python train.py --n_layer=13 --d_model=224 --n_head=4 --n_kv_head=4 --head_dim=64 --d_mlp=896 --vocab_size=8192 --activation="squared_relu" --norm="rmsnorm" --norm_place="pre" --norm_eps=1e-05 --positions="rope" --rope_base=10000.0 --rope_fraction=0.5 --qk_norm=true --attn_scale=0.191 --bias="none" --tie_embeddings="early" --parallel_block=false --extras=["some layers without attention", "local attention windows", "shifted keys", "gated attention", "a norm on each head", "value embeddings", "hashed n-gram embeddings", "an embedding shortcut", "learned residual scales", "skips across layers", "capped logits"] --init="trunc" --init_std_qkv=0.0344 --init_std_o=0.00631 --init_std_up=0.0344 --init_std_down=0.00337 --optimizer="muon_variant" --lr=0.0107 --lr_mult_o=1.35 --beta1=0.95 --lr_head=0.0169 --warmup_steps=26 --schedule="wsd" --decay_fraction=0.733 --decay_shape="linear" --final_lr_fraction=0.0 --batch_tokens=[32768, 65536, 98304] --seq_len=1024 --doc_mask=true --train_tokens=347300000 --steps=5781 --dataset="wikipedia_en"
Each number is 128 + 32 x the weight over its row's rms, rounded and kept within 0 to 255. Layers, rows and columns count from 0. The size above them is the row's rms in percent of the matrix's.

# layer 6 MLP up, 896x224, rms 0.355, rows 504-703, columns 32-63
size [ 96 100 100  98 106  93  99  96  97 109 106  97 104  99 105  98  99  86 105  94  96 103 109 104  94 101  96 119  95 101 103  99  89  93  93  98 104  99  96  99 100  93 104  97  96  99  99  84  86  99  83 104 103  96 103 107 103 101  91 103  97 110 100 106  89  95  97 102 102 100  99  95 110 100  99 107  95  96 105 115 104 111  98 100  99  97  97 102  96 110 102 114 106  95 100 102 100  97  97 104 105  95  94 105 101 106  94 110 106  89  97 111 108 107 104  88  95  91 100 104  97  97  91  93  97  86 101  92  86 100  97 107  97 102 109  97  98 100  95 101  93 109 107 101 106 102 107  91  98  99 104 100  98 107 107  96  94 101 110  99  97 101 114  98 104 107 101  97 112 104 106 103  98 104 107 103  94 100  97 102 103 106  99 100 116  95  98  91  95  92 102 100 109 104 103 107  97  95 105  98]
[[117 101 110 135 117 124 157  87 185  99 160 136 156 136 117 155 143 103 113 103 115 110  90 146 127 140 139 102  76  93 156 131]
 [117  88 172 110 135  48 183 102 123  81 184 105 144 174 140 126 133 164 170 110 140 143 138 168 141 119  80 152 102  83 131 131]
 [ 99  65 109 181 189  60  78 121 200 133 119 146 186 110 134  95 110 131 138 124 111  50  87 128  98 147  90 134 203 142 127 151]
 [160  84 154 137 178 109  91 124 143 136 102 133 137 128 131 160 140 184 140 184 124 126  65 102  95 136  60  66 136 153 146 171]
 [ 87 137  51 155 148 110  78 131 129  68 160 157 131 138 103  78 127 225 180 148 112 134 163 171 156 116 151 130 135 159  81 129]
 [185 156  97 120 162 104  96 136 134 146 147  81 138  74 170 123 112 154 112 134 156 226  92 120 173 136 151 155  95 164 172 123]
 [103 125 201 109  97 107  89 163 128 121 107 130 122 148 163  95 157 127 134 174  76 111 134  84 158 168 106 145 118 198 105 122]
 [143 186 101 127 139 158 199 134 135 126 105 129 140 126 128  93 153 148 128 153  94 105 170 137 160 192 142 188  94  81 164 109]
 [113 136 143  75 108 103 148  64 106 133 127  88 136 182 101 165 121 166 140 136 134 117 111 140 143 164 143 128  95 142 119 124]
 [105  99 140  72 108 155 152  96 121 173 122  79 105 151 192 169  95  84 156  93 110  80 134 135  89 134 122 116 143 131 143 158]
 [119 142 123 186 102 196 123 121 134  98 146 173 100 152 176 105 124 163 120 175 159  85  74 100  79 105 137 163 142 164 107 131]
 [142 124  92  87 140 100 110 146 123  50 119 128 134 126 127 109  76 128 170  62  79 169 150 162 119 124 176 125 161 152 170 165]
 [171 121 164 110 139 157  97 221 109 138 173 117 140 125 162 119  60  80 131 144 150 179 139 113 118 179  66 159 148 117 148  97]
 [107 138 128 161  96 109  96  76 137 104 159 140 151 117 164 126 134 153 122 127 149 118 119 164 151  94 120 144 149 137 175  92]
 [170 127 155 115  85  90  63 117 125 130 133  92 160 107  96 106  94 166 100 108 147 107  52  79 128 154  93  65 137 127 128  95]
 [129  65 117  82 132 129 137 138 148 153  90  84 113 174  45 106 136 168  89  98 139 105 120 119  85 150 126  71  77  80 164 146]
 [143 115 161  96 118 159 112 142  97 140 106 115 123 104  87 147 129  93 182 157  77 104 126  95 222 167 192 169 122 123 101 120]
 [ 86 135 168 150 101 155 140  74 108  76 183 148 179 168 125 145 105 160 108 153 101  95 178 174 132 131 118 117 114  92 123 155]
 [120 145 132 122 143 144 137  96 112  93  94 128 121  77  92 190 105 160 138 146 177  98  82 136 201 152 136 118 169 113  90 133]
 [107 124 106 120 141 194 161  87 114 111 126 157 148 182 182 112 177 156 148 112  99 144 142 105  95  89  85 108 119 147 105 124]
 [131  99 136 139 107  80 131 109 165 121  99 129  91  85  61 128 143 148  89 129 123 223  93  43 100 154 105 113 122  87 135 176]
 [160 106 160 151 145 171  91 180 137 158  66  91 148  79  93 162  86 124 102 118  85 116 130 151 114 158 163 107 178 147 169 152]
 [113 124 134 176 110 126 102 182  87 185 148 105 112 157 103 109 142 100 205 171 136 114 184 104 149 124 114  63 110 160 127 107]
 [178 104  71 155 124 152 150 139 113 154 130 151 121 117 174  98 133 155  58  84 169 146 175 109  85 146 116 126 147 153  98 122]
 [ 50 135 147 125 152 122 107 121 149 115 130 118  96  77 130 143 186 118 137  92 141 115 129 193 138 107 109 163 157 163  97  72]
 [ 87 139 138 127 153  86 101 182  75 159 109  68 147 103 168 168 121 146 117 117 114 184  70 180 154 115 177 124 110 155  88 124]
 [114 134 164 128 100 132 158 171 180 112  86 161 107 112  42 129 125 124 143 119 110 114 179 110 151  92 115  97 121 160 127  99]
 [ 95  97 155 106 120 107  60 153 133 172 100 151  83 156 112  88 139  79 105 137 151 129  62 144 177  77 140 100  97 136 108 122]
 [150 152  86 184 109  95 114 143 135 172 115 231 147 164  81 113 173 119 126 139 149 142 108 130 147 140 155 129 126 188 155  76]
 [146 116  90 132 128  79 147 158 128 136 171 116 142 188 132 152 113 163 158 187  92  92 160 168 106 174 135 164  82  65 145 137]
 [124 103 182 153 148 139 193 137 117 102  88 143 105 139  81 141  37 137  87 124 122 155  82 182 157 117 140 154 129 136 149 119]
 [114 107 173 115 154 113 143 101 153  98 156 111 106  83 147 159 139 138 154 126 122 187  58 113 136 144  34  97  97 161 173 127]
 [141 155 142  68 164 158 159 168 171 159 150  91 127 128 108 152  83  98 118 146 141 102  67 155 104 167 120 108 122 179 188 147]
 [175 178 103  71 186 170 128 108 117 157 157 114 105 135  85 159  68 108 135  85  74  86 120 109 169 141  85 135 156 115 142 133]
 [121 116 102 139 172 130  94 139 116  96 147 147 125 154 136  46 102 150 162 179 165 128 121  83 120 126 132 140 105 138 103 103]
 [160  78 167 117  89 125 160 112 131 117 118 102  97 155  91 134 105 139 123 135 123 106 100 153 122 140 134  88 146 178  81 139]
 [160  81  86 143 114 145 125 204 176 157 162 164 144 135 159 126  99 183 155 120 131 126  74 160 147 115 141 146 127 161 194  90]
 [143 111 160 147 118 144 144 116 136 130  87 170 143  75 116 196 109 123  99 130 126 154 102 132  98  92 189 121 140  72  80 125]
 [122 150 203 113 141  72 178 157 102 105 133 132 101  98 111 131 120 157 157 157 180 125 101 169  29  91 141 114  74 145 129 181]
 [124 114 106 119 111 137 106 119 103 117  98 149 139 122 138 129 149  56 108 138 174 137 100 111 142 224 125 139 135 107  94 214]
 [185 159 132 120  85  88 111 116 122 121 152 125 148  99 106  89 131  85 184 150 173 193 150 144 114 154 110  84 128 146 150 122]
 [108 170 115 113 141  98 124 132  80 113 114 127 130 186 186 120 153 148 123 142 134 176  59 131 116  77 182  76 171 127 127  86]
 [141 150 155 147 148 118 101 141 139  82 138 120 150  97 126 128 110 152 146  79 109 136 183 129 134  87 106 121 109 172 162 147]
 [114  82 141  60 165 125 115 160 117 123 103 131 124  43 148  94 147 146  97 136 146 125  73 161 131 168 181 197 131 115 132 118]
 [ 99  87 187 108 146 171 151  75  99 128 153 101 108 129 217 128  84  39  95 145  52 158 100 189 114 185  81 121 144 153  97 139]
 [158 144  93 112 131 169 113 119 120 144 147 147 143  94 143 122 185  60 119 120 161 141 138  66 123 146  94 134 124  62  59 101]
 [119 161 136 162 136  87 116 132 120 118 153  82 149  92 118 132 149 130 153 115 184  54 153 132  87 181 159 176 110 163 163  95]
 [142  85  94 165 127 175 127 141 165 103 180 189 104 160  89 114 120 178 124 140 112 127 137  67  63 111 160 164 168 107 154 131]
 [147 154 108  87 118 144 139 126  18 127 115  64 107 142 177 166 165 180  51  91 115 120 105 136 123 125 139 146  91 136 125 184]
 [163  98 154 105 136 109 151  89  96  99  97 173 185 123 119 119 137 101  97 154  78 121 123 151  64 136 147  98 141  83 112 130]
 [214  69 140 138 153 105  89 161 105  66 125 105 134 115 126 142 148 158 161  99 112 163 139 162 132 165  91 112 131 135 124  96]
 [149 103  72  76 128 194 147 121  51  78 124 148 105  72 114  99 218  95  54  62 103  80 148 183 114 182  54 115  94 150 106 171]
 [131 164 125 177  55 159 155 151  97 145 119 208  83 140 164 170  90 161 177 176 155  72  66 128 143 106 110 194 111 111  59 120]
 [188 125  86 128 112 123 169 116 115 108 105 121 105 113 175  73 149  91 120 152 181 158 167 113 136 120  88 114  86 174 123 193]
 [135  95 123 152 148  64 136 129 181  94 182 144 128 130  22 127  95 129 109 100 113  61 128 147 153 123 138 153 119 137 103 111]
 [160 172 115 106 106  56 145 109 109 119 118 170 137  93 118 171  89  73 128 127 116 131 133 123 173 104 133 142  76 116 158 103]
 [121 110 179 115 192 201 191 107 128 170 142 112 115 137 117  96 131  96 139 106 132 162 135 123 106 189 122 148  90 126 105 137]
 [142 118  72 146 158 143 176 150 150 120 103 127  88 151 131 186 137  93 142 121  95 189 146 120 133 134 123 121  79 133 103 193]
 [121 159 129 143 157  75 147  91 208 125 169 162 135 111 113 120 120 102 167 165 163  74 125 100 110 115 101  79 112 106  85 123]
 [140 128 136 131 107 147 134  90 112 108 128 212 192 121 109 148 158  91 132 144 134 111  66  85 181 144 128 138  84 144 104 168]
 [ 99 143 159 190 209 127 126  83 116 134  83 160 133  91 158 132 111 186  96 175  91 167 116 166 136 142 119 146 141 138 124 131]
 [ 83 151 133 119 124 104  93 124 139 139 145 165  93 168 168 175 138  95  93 107 119 126 144 201  93 126 109  67 110 167  93 101]
 [170 180 100 138 136  47 122  95 141  96 149 144 125 150 128 138 154  82 101  94  42 120 160 149 141  61 114  72 112 168 117 136]
 [167 155  98 140 107 138  55  64 140 134 101 104  99 189 120  94 140 125 126 131 108  66 142 137 135 102 126 118  82 202 146  99]
 [127 127  98  95 107 142 150 187 180  96 156 149 177 199 108  90  58 171 113 157 133 211 162 117  68 134 144  91 147 109 128 105]
 [114  87  90 124  96 136 191 118 103  67 134 134 178  88 126 107  97 153 134 109  77 126 118 106 118 136  94 143 123 155 126 104]
 [118  97 174  62 113 167 132  96 139 109 135 128  65  95 155 107 104 119 167 161 133  89  81 156 136 128  44  79 134 138 125 130]
 [116 114 164 214 117  98 157 127 138  82 104 134  63  94 102 124 126 169  38 124 169 145 124 103 151 111 147 153 175 146 162 137]
 [124 145 129 194 105 119 132 200 127 187 173 202  87 136 139 136 123 141 151 204 117 106 142 214 127 122 183 183 105 159 103 130]
 [173 147 146  53 149 176 151  87  98  86 114  91 113 198 130  75 120 140  82 105  50 144  52 148 162 164 117  99 100  96 150 150]
 [ 85 119 107 184 172 155 135  96 111 110 105 189 110 114 120 135 149 128 152 182 122 143 128 115 118 125  68 130 180 156 103  95]
 [ 89 135 100 145  81  94 122 132 114 109 144 145  93 140 151 193 103 108 111  16 112 126 114 103  88 139 128 108 139  82 139 162]
 [ 78 125 191  98 188 161 175 117 112 117 107 143 140 112  96 118 143  94 144 113 132  73 107 142 119 156 130 126 117 127  89 178]
 [120  99 120  88 120 114 123 116 169  92 205 100 128 123 131 134 127 124 113 108 103 112 112 108 139  82 155 114 126 162 171 120]
 [110 160 164 132 124 106 109 121 137  80  54 176 109  63  61 139 153 108  31 120 111 133 119 127 111 107 125 164  78  99 108 141]
 [141 143 142 162  78 107  94 120  75 140 146 184 109 134 145 111  82 110  95 116  76 154 138 114 159 133 121 157 125 126 163 108]
 [ 98 117 176 165 123 141 140 142 132 170 112  87  72 153 158 133 130 125 148  88 117  83 126 109 145  74 132 111  91 163 186 157]
 [ 59  66 129  96  67 132 126 153 121 159 129 126 112 136  92 115 112 151 115 112 141 158 117 174 105 130  80  98 111 170 111 138]
 [127 131 142 118 124 106 102 183 140  85  91 128 100 184 140  84 154 109 121 148 136 140 157 175 120 114 137  67 175 138 157  89]
 [ 58  97 161 112 188  94  99 194 118 119 102 170 110 141 172 121 131  59 184  75 174 144 121  93 108 124 127 145 142  98  90 156]
 [162  62 129 137  59 119 178 137 126 109  90  66 126 113 166 111 116 176 175  91 111  81 226 158  78  91 122 120 142  91 125 114]
 [134 152 164 158 120 134 129 163 176  89 151 126 130 140 106 166  99 127 119 134 112 126 136 134 135 153 117 111 131 156 135 124]
 [ 99 157 180 102 137  52 117 123  66 100 140 112 176  95 128 165 105 141 132 181 135 117 154 158 146 189 128 113 136 151  91 171]
 [194 125 110 106  97 170 148 134 100 109 139 137 151 149  97 115  94 127 132 103 155 130 127 136 184 127 115 103 139 178 122  71]
 [136 144  79 103 143 139 167 179 155 136 116 158 190 104 109 157 102 159 148 154 172 139 133 156  66 120 163 161 146 136 152 193]
 [115 214 156 117 146 179  92 143  82 122 183 206 169 204 151 125 139 140 148 109 118  99 150 118 184 139 120 166 107 122 144 163]
 [ 80 176 119 103 103 102 115 152 113  92 137 103 103 155 148 107 116 121 186 153 106 120 181 137 113 178 155 144 137 116 101 158]
 [ 97 114 129 110 149  82  99 122  76  88 161 143 143 127 172 193 107 158 128 154 106 165 104  30 131 118 179 161  90  82 165 172]
 [ 91  55 165 160  51 147 119 109 161 164 120 154 143 145 165  77 142 145 159  98 157 130 104 113 116 126  56 128 150 146 161  78]
 [156  95 153 161  91 107 164 115 166 106 100 231  78 111 156  98 126 193  96  89  63  94 141  86 160 144 194  69 144 127 171 147]
 [147 149 127 123 110 147 173  62  97 155 108 186 183 206 166 114 110 115 154 178 148 130 151 167 111 182 125 128 168 188 127 123]
 [140 110 139 136 117 100 123 184  93 103 129 114 152 161 105  92  99 110  61 138 160 153 100  73 136  91 117  40 146 126 153 230]
 [127 157 141 118 157  43 134 136 167 134  91  98 108 166 103 176 137 130 127 144 141 176  78  99 158 127 100 169 167 108 129 115]
 [118  81 150 129 123 163 159  87 120 115 104 130 134 120 107  77 159 115  91 134 108 121 123 109 144 106 147 130 142  75 133 191]
 [199 101 166 156 159  79 101 187 127 207 164 154 161 117 178 144 127 167 138  78 193  81 104 124 139 119  99 106  86 107  98 151]
 [151 159 114 101 157 169 136  99 134 159 155 109 119 143 155  99 102 153 139  96  81 145  53 122  97 136 144 127 138  43 143  74]
 [124 106 159 118 163 129  97 128 171  89 119 124 161 183 166 121 137  79 133  95 146 155 106 137 140 119 103 134  70 151 192 149]
 [161 138 138 142 115 120 118 226  87 136 131 134 170 148 134 140 130 163 137 120  73 162 169 168 149 114 180 136 134 177 124 129]
 [150 143  72 148 150  76  59 146  64 180 109 130  95 125 148 141 141 178 140  94 169 118 145  89 121 164  67 110 157 103 110 127]
 [101 153 174 124 127 110 119 179 133 175 136 142 111 136 116 143 134 107 121 135 161 182 135 129 122 167 180 126 101 106  59 160]
 [135  88 132 140  83 128 129 145 165 148 129 175 138  73 105 124  89 132  62 131  75 141  92  88 129 115 105 102 173 111 125 128]
 [100  95  86 144 128 111 155 115 104 145 188 139 125 148 102 140 164 130 160 109 127  79 124 144  77 107 115 128 106 148  88 135]
 [ 87 193 117 141 114 110 148 159 169 142 142 128 144  72 164  78 165 103  75  81 153  89 115  89 175  73 164 119 194 116 161 167]
 [163 177 128  75 123  67 130 150 109 104 127 133 174 163 107  77  68 162 111  85 183 140  64  67 104 112  45 131  94 161 116 122]
 [123 127 143 132 138 115 179 143 143 147  88 164 116 139  85 118  90  90 113 161 164 167 105  77 159 180 100 143 139 102 129 116]
 [ 88 211 172 110  85 190 107  99 117 159 146 120 122 149 147  24 145  86 184 114 113 191  61 117 131 137 113 128 160 161 128  93]
 [173 196 195  69 136 121 155  33 177 156  96 126 130 106 127 157 179  93 122 135 215 130 117 187 116 123 125  77  97 193 178 178]
 [136 107 155 107 138 138 147 145 100 150 125 169 176 101 157 133 115 128 137 101 143 126 102 161 109 140 205 110 100 138 146  77]
 [108 122 170 156 167 115 124 120 132  79  96 160 139 112 104  96 133  97 129  90 102 111 115 103 113  65  78 123 147 160 145 115]
 [169 120 128 141 144 153 104  80 163 134 131 100 148 123 165 162  61 105 116 105  99 109 100 127  93 112 155 157 114 138 134 128]
 [205  92 174 102 107 140 150 132 138 133 152 120  77 121  84  86 104 155 140 108 177 209 150 183 188 117 169 135 169 152 141  95]
 [ 75 116 120 123 172 173 118  96 163 129 154 143  80  97 145 129 114 103  89 104 149 182 133 122 136 145 244 106 124 134 144 111]
 [ 86 165 121 126 121 102 108 162 151 112 121 175  57 172 141  87 151 212  70 118 124 135 106  93 136 120 171  69  99  79 111 137]
 [131  78 143 108 196 123 165 145  85 170 133 131  94  98 145  60 121 109 106 162 104 161 138  61 157 135 162 159 169 155 157 159]
 [ 67 142 120 210 123 109 121 116 127 161 108 150  90 143 198  99 163 121 102 161 158 149 145 124 151  79  74 107 198 135 114 176]
 [198 136 135 172 171 156 126 125 131  33  65 181 182 123 101 127 144 113 102 151  69 141 146 176 113  77 128 126 140 197 153 110]
 [131 129 139 134 132 170 115 101 147  87 131  98 155 136  84 112 161 173  95  90 114  93  60 132  66 139 121 135 125 166  94 169]
 [ 73 110 150 157  94 153 106 111 135 144 133 168 119 115 126 108  86 179  86 103 104 151 123  99 144  91 171 122 153 119 112 130]
 [163 132 105 169 115 175 138 117 138  78 129 176 157 131 112  98 125 108 119 117 122 175  87 146  59 112 173 117 203 117 116 111]
 [114  56 100 134 140 130 140 170 123 117 135 105 156  88 202 116 136 134 107  94 204 179  72 124  79 134 115 132 128 129 114 177]
 [ 85 170 137 161 118  83 141 154 208 132 141 114 169  85 121 150 146 222 144 220  88 144 138 154  75 171 121 105 210 112 155 149]
 [ 79 142 153 106 107 179 103 127 137  94  74 129  96  83 140 101 209 135 139 135 197 102 110 114 100 115 110  95  65 119 203 114]
 [ 56 118 184  91 143 104 147 114 118 167 125 112 106 156  99 129 158  70 184 184 136 155 108 157 109  50 148  81 110 104 138 118]
 [135  64 120 102 111 106 148 126 148 129  80  77 110 156 145 114 141  93 100 148 215  97 132 121 132 143 123 129 165 159 136 212]
 [162  37 138 109 105 102 112 208 148 107 213 131 136 119 124 109  79  82 111 109 151 160  85 155 107 130 125 104 121 178 132 150]
 [102 165 101 111 139 140 150 137 133 107 133 140 144 128 144 188 124 134 167 196 113 103 123  69 117 184 150 112 165  96 177 158]
 [152 139  99  74 167 112 128 125 134 180 170 121 132 129 190 104 120 120  55 149 106 192 145 163 132 113 145 106 112 139 155 131]
 [130 128  85 126  65  71 134 128 169  71 123 122 138 151 147 151 132  96  99 117  98 165 155  76 141 105 137 161 144 148 115 141]
 [144  96 163  96 141 119  86 167  98 132 115 181 156 122 122 151 162 116 102 119  85 174  81 143 142 152 143  72  90  90 130 123]
 [150 140 164 131 106 118 155 122 174 108 203 199 196 126 153 114 109 153 160 138  59 111 117  83  83 119 139 118 153 154 126 108]
 [120 116 139 132 131 183  58 120  96 115 191 165 198 149 123  68 160 192 107 129 135 123 118 139 156 130 162  75 104 152 199 117]
 [153 153 122  89 102  89 104 148 196 109  79 126 126 160 136 127 119 147 144 135 126 152 110 113 104 183 145 173 107 145 171  57]
 [180 106 187 140  85 174  94 147  97 116 156  93 141  92  93 117  89 152 129 121  62 121 145 165 137 228 155  55 145 103 124 149]
 [133  93 160  39 153 131 145 152 123 158  89 102 158 143  86 101 138 134  60 132 124 127 125 107 157 116 134 130 152 133  71 110]
 [124  91 126  80 147 118  98 137  92 147 130 169  63 133  67 130 160 107 155  83 130 183 129 197 156 150 130 147 190 146 135 116]
 [ 88 163 210 145 119 108 101  84  94 130 159 136 147 110 108 114 137 107 174 194 128 155 157 187 112 195 133 115 174 158 175 127]
 [109 109 140 136 122  98  80 189  81 115 154 103 137 156 111  81 103 125 167 177 139  74 101 135 126 135 212  72  93  97 181 161]
 [116 138 100 138 152 108 104 169  59 155 139 101 156 151 112 117 157 116  71 148 113 127 177  67 138 132 148 138 103 128 182 126]
 [126 139 109 126  80  94 102 134 102 117 133 170  82 164  97 153 115 139 129 159  97 137 108 121 174 162  98 106 171 153 104 139]
 [166 142 154 140 147 123 132 145  95 127 115 120 126 207  84 133  94 125  72 149  69 231 137 155 142  89 147  99 169 127 141 117]
 [101 130 107 150 166  83 124 187  80 140 145 134  90 178 117 153 117 110 153 115 148 138  50 176  97  99  62  95 126 152 119 150]
 [ 92 164  99 139 120 157 106 161 149 168 107 137 201 178 131 175  77 114  77 150 154  65 136 119 175 132 138  63 124 191 144 199]
 [133 115 115 160 127 155  90  86 107 159 111 102 114 147  92 176 115 120 115  81 106 155 101 116  99 138 159 100  38 160 161 147]
 [125 163 128 146  75 143 118 126 117 133 147  68 106 141 113 219 108 104 127  56 134 163  89  79  89 152 195  89 156 121 155 112]
 [149  96 108 156  86 106  69 140 172 103 137 130 175  93 147 145 170  90 110 121 163 126 143 116 180 135 106 164 110 183 127 119]
 [119 115 141 153 107 104  72  95  96 147 179  45  86  86 103 100 137 112 108 108 117 162 105  96 176 165 128 111 129 134 136 110]
 [218 144 129 114 129 104  95  97 121 106 123 125 141 133  95 123 110 145 145  86 138 139 180 166 147 121 113 160 101 131 178  87]
 [131 140 221  83 116 127 128  58 111 156 105 129 118 135 114  83 129  99 158 132 139 106 107 148 115 114  78  94 181  71 151 191]
 [137 172 131 124 129 123 163 158  94 134 122 134 115  53 132  82 134 148 171 107  95 163 195  80 117 190  78 149 135 116 179 107]
 [129  89 176 153 125 132 100 144  48 116 118 167 121 145 120 127  97 152  77 134 119 147 148 165 154 130 105 194 132 141 101 164]
 [107 142  94 159  93 100 149  96 132  61 131 103 101 153  99 118 152 139 175 150  68 146 126 180  73 134 112 113 108 114 103 152]
 [148 118 154  83  78  72 161 108 155 149  64 143 137 160 154 184 124 149 188 144 154 154 139 130 160 102 125 158 118 115  96 100]
 [126  88 137 127 132 124 167 107  68 132 160 149 131 183 133 109 132  81  79 199 165 152 122 113 158 141 136 105 175 132 138 156]
 [138 130 122  95 119  87 130  58  60 142 171 118 174  91  94 110 120 138  94  65 117 115 115  33 107 125 182 141 139 149 188 106]
 [107 180  62 100  80 104 137 143 230 192 135 140 101 134 153 109  92 145  77 150 103 163 125 169 138 161  98 116 149 128 106 176]
 [194 134 118  72  96  91 147 148  90 132 123  82  63 157 100 120  72 192 110 164 172 121 115 132 150 163 117 143 144 190 159 102]
 [111 160 154 138 178  86 120 183 126 142 108 126 159  93 137 135 153 101  85 143 106 107 111 146 115 166 146 102  56 158 152 121]
 [186 121 106  86 144 104 112 124 114 188  94 136 133 135 147  98 197 158 131  94 150 142 111 144 126 145 120 174 153 114  84 153]
 [168  82 116 145 152 111 146 145 132 130  74 163 204 117 160 118  99  93 151 144 115 165 150 159 115 157  80 108 134 135 128 144]
 [146 149 149 170  62 154 195 164 153 173 149  90 210 125 138 107 110  83 114 137 129 184 111 140 161 112 130 131 135 153  90 147]
 [149 174 195 129 101 174 155 169  69 136 136 118 147  31 189 129  94 122 145 102 148 149 125  98 165 114 130 115 150 168 100 181]
 [100 130 112  90 142 174 112 123 148 157 162 165 115  86 127 162 149 155 103 105 123 128 109 158 132  68 135  79 120 139 102 200]
 [113 124 167 131 112  78 164 110  98 107 160 134 130 133  89 143  65 107 137 150 149  94 140 120  86 105 117 197  94 132 119  92]
 [162  80 127 149 121 160 114 115  98 120 172 107 115  80 138 113 145 108 131 124 205 131 159 109 137 113 111 129 133 140 120 143]
 [123  93  98  97 149 140  99  90 143 117  52 129 105 116  97  99 164 139 101 121  60  86 160 130 109  66 115  56 146 140 112 118]
 [136 123 149 150 186 190 151 167 100  79 144 107  81 171  78 154 118 125 127 143  68  95 122 210 171 156 162 166 139 115 158 117]
 [114 180 165 136 127 115  81 101 128 188 155  71  63 169  82 119  79 113 155 117 134 166 128 120 180 128 167 199  82 171  98 157]
 [148  94 123 161 133 133 119  91 152 162 162 111  98  85  97 130 157 196  95  68 165 173 107 124 105 136  89 147 134 106 157 114]
 [153 127  57 124 105 204 164 123 163  92  98 132 112 116 150 116 171 187 221 134 100 118  74 141 158 126 120 107 138 130 130 143]
 [ 80 141  59 135 169 126 144 102  93 153  90 108 110 144 120 153 173 106 142 184 119 177 120  87 153 215 129 115  99 144  83 133]
 [111 231 180 174 148 114 150 139 169  86  63 127  73 149 134 147 114  81 144  90 146 177 112 124 116 144 140 149  92 107 170 133]
 [120 154 174 190 141 149 140 112 116  85 125 162 150 119 133 178 150 161 111 129 150 116 191  80  66 134 116 136 148 111 101  11]
 [201 150 123 115  66 127 154  91 182 203 128 124 137 125  87 109 129 165 131 158  88 101  88 101  64 150 148 153 118 176 119  98]
 [110 153 162 154 141 138  86 161 155 167 101 120  98 122 186 124 115 153  96 170 203 148 106 145 157 163 139 197 125 100 129 150]
 [173 149 154  72 149 107  89  88 111 121 144 149 135 102 137 123 125 179 154 119  99 139 160 119  64 120 125  88 121 182 103 106]
 [175 122  89 164 127 173  68  50 151 117 142 141 108  94 118 154 102  93 162 130 118 141  89 154 160  89 206 144 139  98 159  80]
 [105 122 114 163  84 109  81  85 177 135  72 122 102 166  89 152 132 146 110 148 174 165  77 138 126 170 118 134 105 117 159 103]
 [121 139 137 186 178 118  87  79  81 103 167  92 158  88 118 142  93 132  99 101 132 193 106 162 113  81 129 136 103 114 103 169]
 [172 172 115 117  90 126 169 173 156 158 166 156 174 123 176 191 148 100 154 139 172 105 136 153 147  96 148  85 141 121 183  98]
 [ 83 194 146 114 121 114 102 113  53 125 130 175 171  51 134 169 196 118  86  92 114 159 172 105 176 158  97 108 114 111 149  86]
 [ 64 195 162  88  96 153 154 104 147 131 129 145 165  64 136 110 185 153 169 146 195 137 161  86 113 162 133 148 123  86 132 111]
 [135 158 188  95 143 125 200 117 104 117  93 100  77 135 159 131 106  66 181 151 118 145  97  84 115 134 167 121 115 175  84  79]
 [113  56  79  99 107 130 189 141 171  72 174 131 157  57 115 140  96 142 153 191 140 140 118 123  89 144 124  95  89 132 179 113]
 [135  98 144 131 102 159 140 160 166 117 171  69  99  76 134  90 117 153 132 110 137 150 142 163 177 126 192 124 133 163 125  73]
 [171 151 100 144 190 133 139 161 118 131 173  99 159  53 173 134 103  44 127  72  76 163  53 141 152 162 147 113  69 117 146 117]
 [112 172 140 140 141  98  77  87 100 111 165 146  74 173 150 114 128 179 111 145 167 143  74 170 151 139  92 105  93 136  85 185]
 [127 150 186 163 106 110 170  97 178 129 103 113 191 134 144 117 180 133 131 131 154 137  72 146 139  78 149 131 133 108 159 122]
 [155 135 103 126 101 138  89 114 124 149 123 126 126 114 112 171 146  57 114 113 107 149 149  98 105 176 116 121 148 159 120 181]
 [157 152  95 128 142 166 188 157  66  97  82 113 170 179 158  94 143 139 132 155 122 119 173 152  75  45  95 116 188 139 156 123]
 [150 114  43 177  90 115 113  85 142 114 117  68 134 126 137 124  89 124  86 175  62 116  80 145 162 140 161 121 128 215 103 153]
 [143  89 139  82  92 135 175 164 143 115 126 142 158 138 116 149 117 119 150  94 158 174  83 156 120 152  92  86 116 108 102  97]
 [122  85  83 131 121 130 131 127 111 210 148  73 161  95 127 106 172 109 179  84 178 134 140  81 124 153 142 159 122 145  88  74]
 [131 129 154 102 130 124  89 126  74 148 142 104 153 160 184 113 183 164 103 111 201 121 102 136 171  66 132  49 127 137 144  95]
 [ 55 151  94 144 137 164 134 145 112 122  77  17 193  62 180 184  69  97 106 105 113 149 133 146 149 133  90 109 116 151  76  73]
 [ 73 145 220 119 149 178 111 137 125 114 125 146 136 195 167 126  87 115 159 121 137 123 124  95 117  83 120 118 126 137 130 135]
 [127  82 145 211 106 124 131 134 144 137 110  87 192 131 147 145  98 121 163 188 127 163  51 162 103 126  88  93 115 102 112 192]
 [166 106 105 137 159 176 148 185  93 160 126 138 119 111 169  70  74 143  97 143 101 135 150 126 126 117 161 132  81  86 159 117]
 [152 110 106 153  96 180  63  93 108 143  82 157 159 125 163 135 111 119 116 155 140  80 143  99  68 148 105 150 156  80  86 127]
 [146 121 176 128  73 148  95 131 191  85 146 108 164 106  99 166  93 162 121  92 135 174 122 120 126 135  84 145 115  77  77  83]
 [121 158 136  95 172 178 147 114  82 172 162 134 112 118 109 103 117  72 101 121 176 141 159 108 104 108  86 149 156 126 128 122]]